{"hidden_size": 64, "intermediate_size": 320, "norm_eps": 1e-05, "learning_rate": 0.0022, "decay_shape": "linear", "max_seq_len": 768}
Each number is 500 + 50 x the weight over its row's rms, rounded and kept within 0 to 999. Layers, rows and columns count from 0. Numbers have three digits each. The size before them is the row's rms in percent of the matrix's.

# layer 10 MLP gate, 320x64, rms 0.15, rows 0-99, columns 0-63
108:516595484563549496580523590524448519470546425522468474571451544565463550488526522405575540578543516456550463552531543503588534498529572550473550476549490504416500479433487447503415500444455404
091:443599451447456528491519447461582551501443593569537462476465537508493455432400552521486459512527519402469552517567518490528484472537447509434455430523434455477456508533507430589452463376531499
094:560476536598530347502531503518487391547587521462437501482488505524479515572467523518542526554420474527536437493462516534512478520448508473567565461492507473512477470528474511444566591546570358
113:565544444579562605549482543511506503510591594486518520481512650478518553506510454485426474473592515515574527482529520507526497499545516591553507419508517552496452549484583522582508575477537438
100:477458507574523483466472522511496512590478573546461435479507462532479542559580514583543494409483425526473379511510465484484505568511458522560499569539539468469563400494417596431526514502609547
083:548495473568547546546525470530551559507619447499590469500456459519454429588480488445552489442534518554463556494516537540579560494458546460406470477529448543516462568512506546531348574471513494
103:462511490448561458508555448443529453523532548521560547431481500494471559581508499481478481486531508585586440521535554622545538464492467394530525542417552419511435469526532491555438624552541467
090:466433528489528501508458493509497519469454503515558507486542429524429497466518587502459438409513500397558417507439554495522486532457347506500516388557583521458507584502498469514603444479477573
107:507543453581534435594453546539473500561478437505536485475591501478461556440487558544562534548466535638488508553561504439501559565583491419479491520570525490544503429581529527482402555528503519
093:466479498476415466504508559519511472475456499515426545500587506518389490420480612501499479442418507495551512530516552467436421573468512500440487576458518409549567470441388461432491483444448442
082:534558487444642402480490426523543536580447469497530457496485504552465494452464550573526424448484387547524538450534546534526497625400430535548508474422514557500452540504474516486503480506518519
101:570517515489577412511479509455527491517471509501559492513369565536468541466572481573535408506498479524579469475601493492516484479550415520446513520622540526495577519601545555463531427523457443
105:524437494422574397536498492504492473445550506477423473556652450528574503572507504533595457524514506505503601521543457421505564414442524576528538486460469543559525480475444486477455443466492469
102:542534486519467473478554487549449501503497504391478484526528569481484507412560428486481560447503417527537533574519527423429606533529504482434533415569436558441532539404560507512422574477573478
104:470575423456534582526491536505479522499537453458503445562568540447591473569519495508415561577561448577512517566496501448538448433481471459476420471535528507422488534492457417598426555419506489
096:512501532574595396476492641473567479419505531442441480496505493608527386490512521530445501468444572515539405430502445470523459465534509535521553473445602532500526497464524501506489533558541501
091:448475509529606539498474593536488545549540485488568535412573412570578514571542452476452568458547493545522487525525510563474574397461532540522550420545528482517444500479510438574457597475484487
100:538380582518609517484414518432516503418413484538437473498527479472546534486579488423560486455505443512443534503507424461555501455472433529508420528465437496487421505441521437558415532504532457
096:475509413476443429464491479522530483530458587420559514562509497527470551489539426411541475531445400544538518512533490501496436497542565522538484508548484513439645627557418506464460545541541505
105:564541484458498545510525559372547503547454554544533549477491614479497537542439388507494532488559481531549473499490480548503531484546585619516565513473532545442405433562445479498561518482470582
095:511559492531438531452560579448511533446433552516521579500506464523508522394437423446559569407576571396543504456424471495501604490492507506462471551447510493495473482408450551434507500439492510
100:508510465535546474444491397458486482459566495525574502527586529588534474505565578530550574552514522514406518578498489455427486412571555482584504534452561522451523500402400444450459487505518471
096:425607501557491449544473594526518501470572482575448468502510482494452491418463532491454485487478471490510413565538519499525464549558421424503411423525462614428476465520571480469427477586558482
103:551417466505503482420520431607466616558394547535455470525526468508502489483553439511431369505584554523483573473444547492541507521476472470538562457479518537479548558443529578553537487521487460
102:493510559500580501482511586521509479602607517585492444526506620565427473484561531538496443421489576515552520555479545509505492528514531506508463502548549522499607573558563434506411453518446457
106:502410492543476442440539427494461496585599575501509532502561515521502443481556515534472477436520552582544677557514465470435479565533464485474501452455506519595489422515501479436495456472523559
100:545519518538489384425509457528506498522419511480516476597442509453509543473540459502539494486492507501479476554471533473567496441528625471569546410443475463634497506529536501501535582558373448
107:602419461517410554504564494403473484536572471505386463504502536488588470487521503513474551567524479612565400536455553509463473471504522461409480494537479452452430528484481487414462495571478501
096:602553457519422490517556562504408454518538464512442406523447437530500461542433561493539493492569497537512476403435520472570438546540444497488481498500489461527531532494433540506499422659528446
121:510455418508528488400518500569498540542410415552494491580515516475523505524462485480501559576548425525519494430426550451420502529547506444512454600460482501510456511401485466527498606535471375
103:427520588551466532559555391443552515466450512480464520582564492564495476586524548524544561578483401502562515402469455523575546510524529554518443459446534543458545572574460474539513526481528550
101:461496460482442466494454484526468565448493477570535516463459508586501470475528447494521429497529424517408395473486461593431628522540475473422493536514584541426563471489439509424589512454447458
101:421499478493509518502442515457496498509503508556513482587501513463510508489466405494389359427558568602513525463480588606545509457514491451499517546421513479541501446527612486521479484606500503
105:566530477559558403462517475478484495457474497512477439477502485523603530549520544526581570514571591491533534482480391455515478457533459463460572468535525553364458588445461408566462467488520511
088:480420387435518575522495507492565553529587487512447512402494484549469528515513453527538446498510506441448384501464504399509487398491536553517521482504502435427525472499443494393477442411477566
100:484427558570516490519532457486489561549534487480477542564443503518510460497353497599483459447471559484497525497441505596446435495474431438599443472495502532422495436460519477607450559566545521
090:543510520515526468527499539475521369430623522422517443482519477495434518533564473507539496489508486544479531547597502487451565504531635504515484591528439531497532489514496481448511498642468398
097:454475439551434530515464472562417512411465538478441390463528550502492536546465483472473603453626557517481426593553487503523411463502538512489575528499459564487489562508516401482502492434454515
099:507469469507471574593474423437450487500543587557516511424522474510452427467510491593477479545600566511552602463550475501513486462531512582527493598430545518507503512540527433576421554509422459
098:606513502440452496427460579509514567511436453505485535439476574456515541534533422420502502482480489411562540522494481524510485577560449431408585553519529407420577498538479459433507472507424512
103:531466476496542490551531554362544555546502548535487541505529480481473535442616606497490544556463500481590448474496450454484527506465545486557442462519412600531498371420447485483447527525532488
103:479460477508501578438421535423554535436524490437535583543545514466555503467491504516547460497527503452434508530532460502485551456521476629575482455404571516430485569439370554474457530441533543
098:465546570411553554525497399449551521463606489526548521511465479397487486497534487525475506455430526494417488482541486555577503438484525491430586488407497445542597386474482454481434505484489554
107:462414503409425446515443471540552505538476438578532484444548542515528513489541443486504430447509488526499430526494523509540550549460440532588403589493476517491597425494391544464521460535449597
097:548575553487451433568603470519494551498548450545451478521464618540488479517493487583528446586517534466531493588419467462475499608473479525458494520494504437429457541425489509442566484439599518
108:440521459463487553517538564448542584437482592462497560531477552471575479427530581472476511561610462523434528624480454472488515450516404570454518462511582445473482538454489529470461568517464447
100:422534479492493446437505554526508442585488544526483528544620436537522416387502524522474443489530552474512532514501561518506417415540575506484564506536552485542439547547397496423451522417493562
106:489543479568482508504482503493429487449396480563460478549604513495422506512443470494498429492418620494477456467555488541451509503479440560438545425597469466466514584397502464539495480475525391
093:418545436518355437452443512546415495469463468543418470464564513512548541488371474501522476457460499539475485492420513520482393552485469528456507473479530473441434487501426497488556407562485546
107:441453536568505509456536562419555533594526543502444427451429528481428532494402488485485518562520527535421602519417569618430460514541484504499528550503586527498427497469563529469485471469469466
096:457448521502516499499531483505468546498461508514486401466526447531592490473359527611479462499534534517531565466475529525512521515450479422445472520429586397478490479501498601601435413529432545
095:536434558427449502539525375509460435448536518512460407550531569483407513503394503521488503485509436425499522437476503462502357490433527538570557480548452567534479520530573517487476440518525514
100:552444428479622572456473457394512496481518579488513481526494563549434487517489490523456463454572465547420482473603438551529535480514527601443437479467540505584457507458463475569436576466485468
103:478479471562534429469503455416431460473548480389586549474546562447434535535550532523456521528504493482588513384574446480573443475560483451526486481564491521452497492467526403496457434531543410
111:486381537533453476474515474507475575542466444456547581428493539450447476585538565479515457516416436543501500540495425459480495532604496453482575466507565557482458604471491551549567485580494581
100:474587551528548496539518574615532485508514483494496547544474439533426548538438442450522452546533488502480471501482533509490574474578491511455512524524399533497615436410440466421396521566418484
089:479503459600468540530486543427613508464599459548536467502527439560533581414417513552459533441491567477570471429538518468459541537503520589596524543460482461425535478455458503461482464554445521
085:512520435540481460535574450470514478493476499513492451463504474590411522464403445510525538537435378486577563498504518465583456562465548445435515432512449505490512619446587451441425508529516449
093:458484437509502490476475572410431476469582499548470556423499512540531513431550474431534486394460503619529371589496477504501490532509461466467469531509500546457426507474480425430420480550450435
092:557519479512514463497578492416541518486509585501555440507463509525428491435426547460440421507462485426475580408509581575408495579533464560498545453453567579509447580503547497485468479481559436
095:501394565440491497491520516507532461474536522573546421500508527522502427611514502522484556415498495555510433596470458598509533481472531411479513570411514481459479471373528488587588528487490524
107:453585459579400493552477473425497622462508532474523426484517451509491560467550531509526483626494435485467473492457470447545511513502461451502502594532428538484551406498492569464407516512425439
098:460485536592522530543490516444551540595489467541513499531520397582501526577446497518515505535522461479619510564537580514533537554513565381457596607561540514519489485548500495507554501411531498
106:443451527531545422545585418550575540520539511528557509476519531503542482593428446574520448582515466441601486489514464517508495419542486478525527451533555397505459428530467424501592551563454490
103:500464519576498495465556509495467582457493474462431465605458552542512437546473589505564494518485509639475483568435514507458501583494501456508400528478540449508557508416560428576426479580483517
103:523508613515551451561554638540468466544562524523497541482540475439441420420535456542463518501461562567527413502517512527432413414544475472528516483474470498603436473459479426548519470513460475
090:465500437506523553530514506563486638494445446541474583546495510503528535502453516523495505520601480444443421554470448515519570523486459399596537434498576523461443586488566384528466458475485478
092:430459450454475339463466461470531450501456495416529450505542453460548524511502516465480597562453509504571532530591618447501489430533533454436529531543517477399542457442455470464503561474506508
096:515453516440499489490569587447451548483467516529486545574495516547503452437499491486556404601515484613491440537531453524490551385441518555491527543478492407492410377498516445515440509547541467
103:480472414487551569480403560510531520484465499476512561528496550389462547613444449538487533504506424485508487553523422550399457456537551579478564488498477561467549573529438540438577441522541532
087:530471564516621524516537494589470480477487499518560604477506421493571508445572464438453547553500564469434495494616523568379507551472499491475471616506494440513518531501461471581546488479539513
103:411523420579525477471479604523547464491519515532535508444498511440509561508504414507527403543494529552469527505531498490392508539528606456414470443519485536504536495511357493551476529494577403
107:492408510477497436412477519521500606494506409432516515504460459536547525559486477473451452493548507500511504502456389437605382552477486510488511510432520468580495415415517420586477497478470447
094:566585511580508506590543540499519552512430461548516487597480510592493465455632581458511530494518538485568458528565534459512516457438538523512542492499491429615507622484469480549481520495458558
103:487386472461585506508553498528543500464537460552487509541565572506465569488488535573489438513498557493425415539593499453521506486503442406502544466576510460573397457459439560455545568538485586
085:403510513498474412511487331538456525511456520573516551496465520483559473494601444416395517531560497527522486598506562494516511501483572402563457520494542529432481482495467516551440551460505502
112:396504492527505542444387468549475503486476413536484481492557521541552525552476488457453456460567547539494532590485414485574488494483451490460520460579546447447553460443527485445355472509504392
091:398612572413473533478481479513522556541507545483540432576555514443523585469498463450435523498527464505500439495519505600500595547462491559500500465466547516482489578500406451542465396553461568
097:502499544594533510485428521438486429441443451512520421536515569417532502424544443462554531453449455568513421467439535478528462431496547471524480456600415441520487568557607503475475461449550527
102:488505485482500457505530581526528501477570450448594522503550405534491437525426539402469572407502463468537403519512429480476540579510482623517561448455532527400525463493395491500471507467536503
090:480449483592597457517532455548475514486435491551441468475457485545510436533462478434504508413436546478503470509497473506595472534460489420654467442494442381500461473542414551517456512529543446
110:563537461557501444497445533474452487506457521511453428458529579496431578501557489500364385498449534587554465416441490544486459527527482476527552561525491557494496436626460503493546456488451555
099:557520454452481537504503499534478548414524543547480426479452437486468519609474491511373477570563505509487516475513496483532457459506513475498491522551467346528524444546403508619560451511398509
101:507422534555559439531478495563455413558515495426510456565489507445522514481502470542445530439611518599561550521501573481401559494498444547567520523501456481462477546560478623401528535516470507
100:542504432446463496517450453493458403477468570523468502477521518437610539602447490488462528555436485541452384530502455492497405508571499498504555515464606388540540498459439502541534521496460584
113:489501451491548539444464499462428447445421591478488575525543558439468561524547500547511434492612457481533439556469480500478474500479519542563589597534435425507476490576401448539484523570510425
093:512558557492435554505473586552504520448542507482428517520494546585509465482464511459520533527469527537583544501454526500362451440490504492415473520533455445497460518599565579545626475404468448
095:523512534474428518529491550510564543398514449510490493574450430435561486530464492540479482538576501470479489478552437497558567607445467452553545582467540450448525490489400503661439506493541515
104:530367520561445548466516499548530510585481574540584470497590411463487438455466485492420545502481441539600467531548527434539478505503409435473538516529527493435463407440563508434491483472481487
106:572466418492593491495434551540484410495484502522416510509523438530429463544550558514457472453599411502478498516578439501579533469549443498518604470515519568492506458441526611462505469452424481
110:502535541527534455497546423511606645535434522522521453484445519517478500517391490579523390447549474416605485512513473483467476465520488577434537477472472503490522521486548458565482450486390525
104:543450504596528534404542594541499526466516476465419438548491524492464532457502471646592450451445507481530497529498557481440491490447482426563502523533476573417460494422502460389528461531507466
091:540513551509584544454525602489512621500544553471505466483508523456423451457531517555590490511528537475618485476538525506539481458502562497531456615510383569531497557487440473400467508439514523
100:496526515503423542529555599465512527552429454521407518464511483527458476554524532424593538438500511527430535565568473444514506571531462532473635431490410500493546499579507537525576591541526478
095:517522592507458411482517533518559511457501532465461423434427565543498494555538451501483483504518533585436541515506535527537520407541545526468543515535497475593646510521612534438554505591449453
096:483527478440483550459567505555487527525386471517482473455426470511631434567510514538568472509523425498421540526506416497470428485540486481485505484437415555479594615545506503550427509445479444
088:467464488489413430538501498537557490525474578508531472491472552577543483519512597421443516484530492525482529593541504395359488491449495452507558546465576431520478500431399516475467591530560527
085:535493494533549487464546441635533424461483488512467449428464513597448434519500526409495555516475539592447484446508578452511439415510507472476502447493518576510505626562517496590515508485515424
093:441414564482428473547422399586550497542503511530488447547519494390495533550565404479487533466513513475536410543531560533511571471420457396552514489462484505470418550473554438513504463553519494
096:447405465450440589568441471493486523479505454442484506504497579495490503664427463532492504446468557506549470518465456533449491560525475541484532547558441399529516506507428544555589515535404534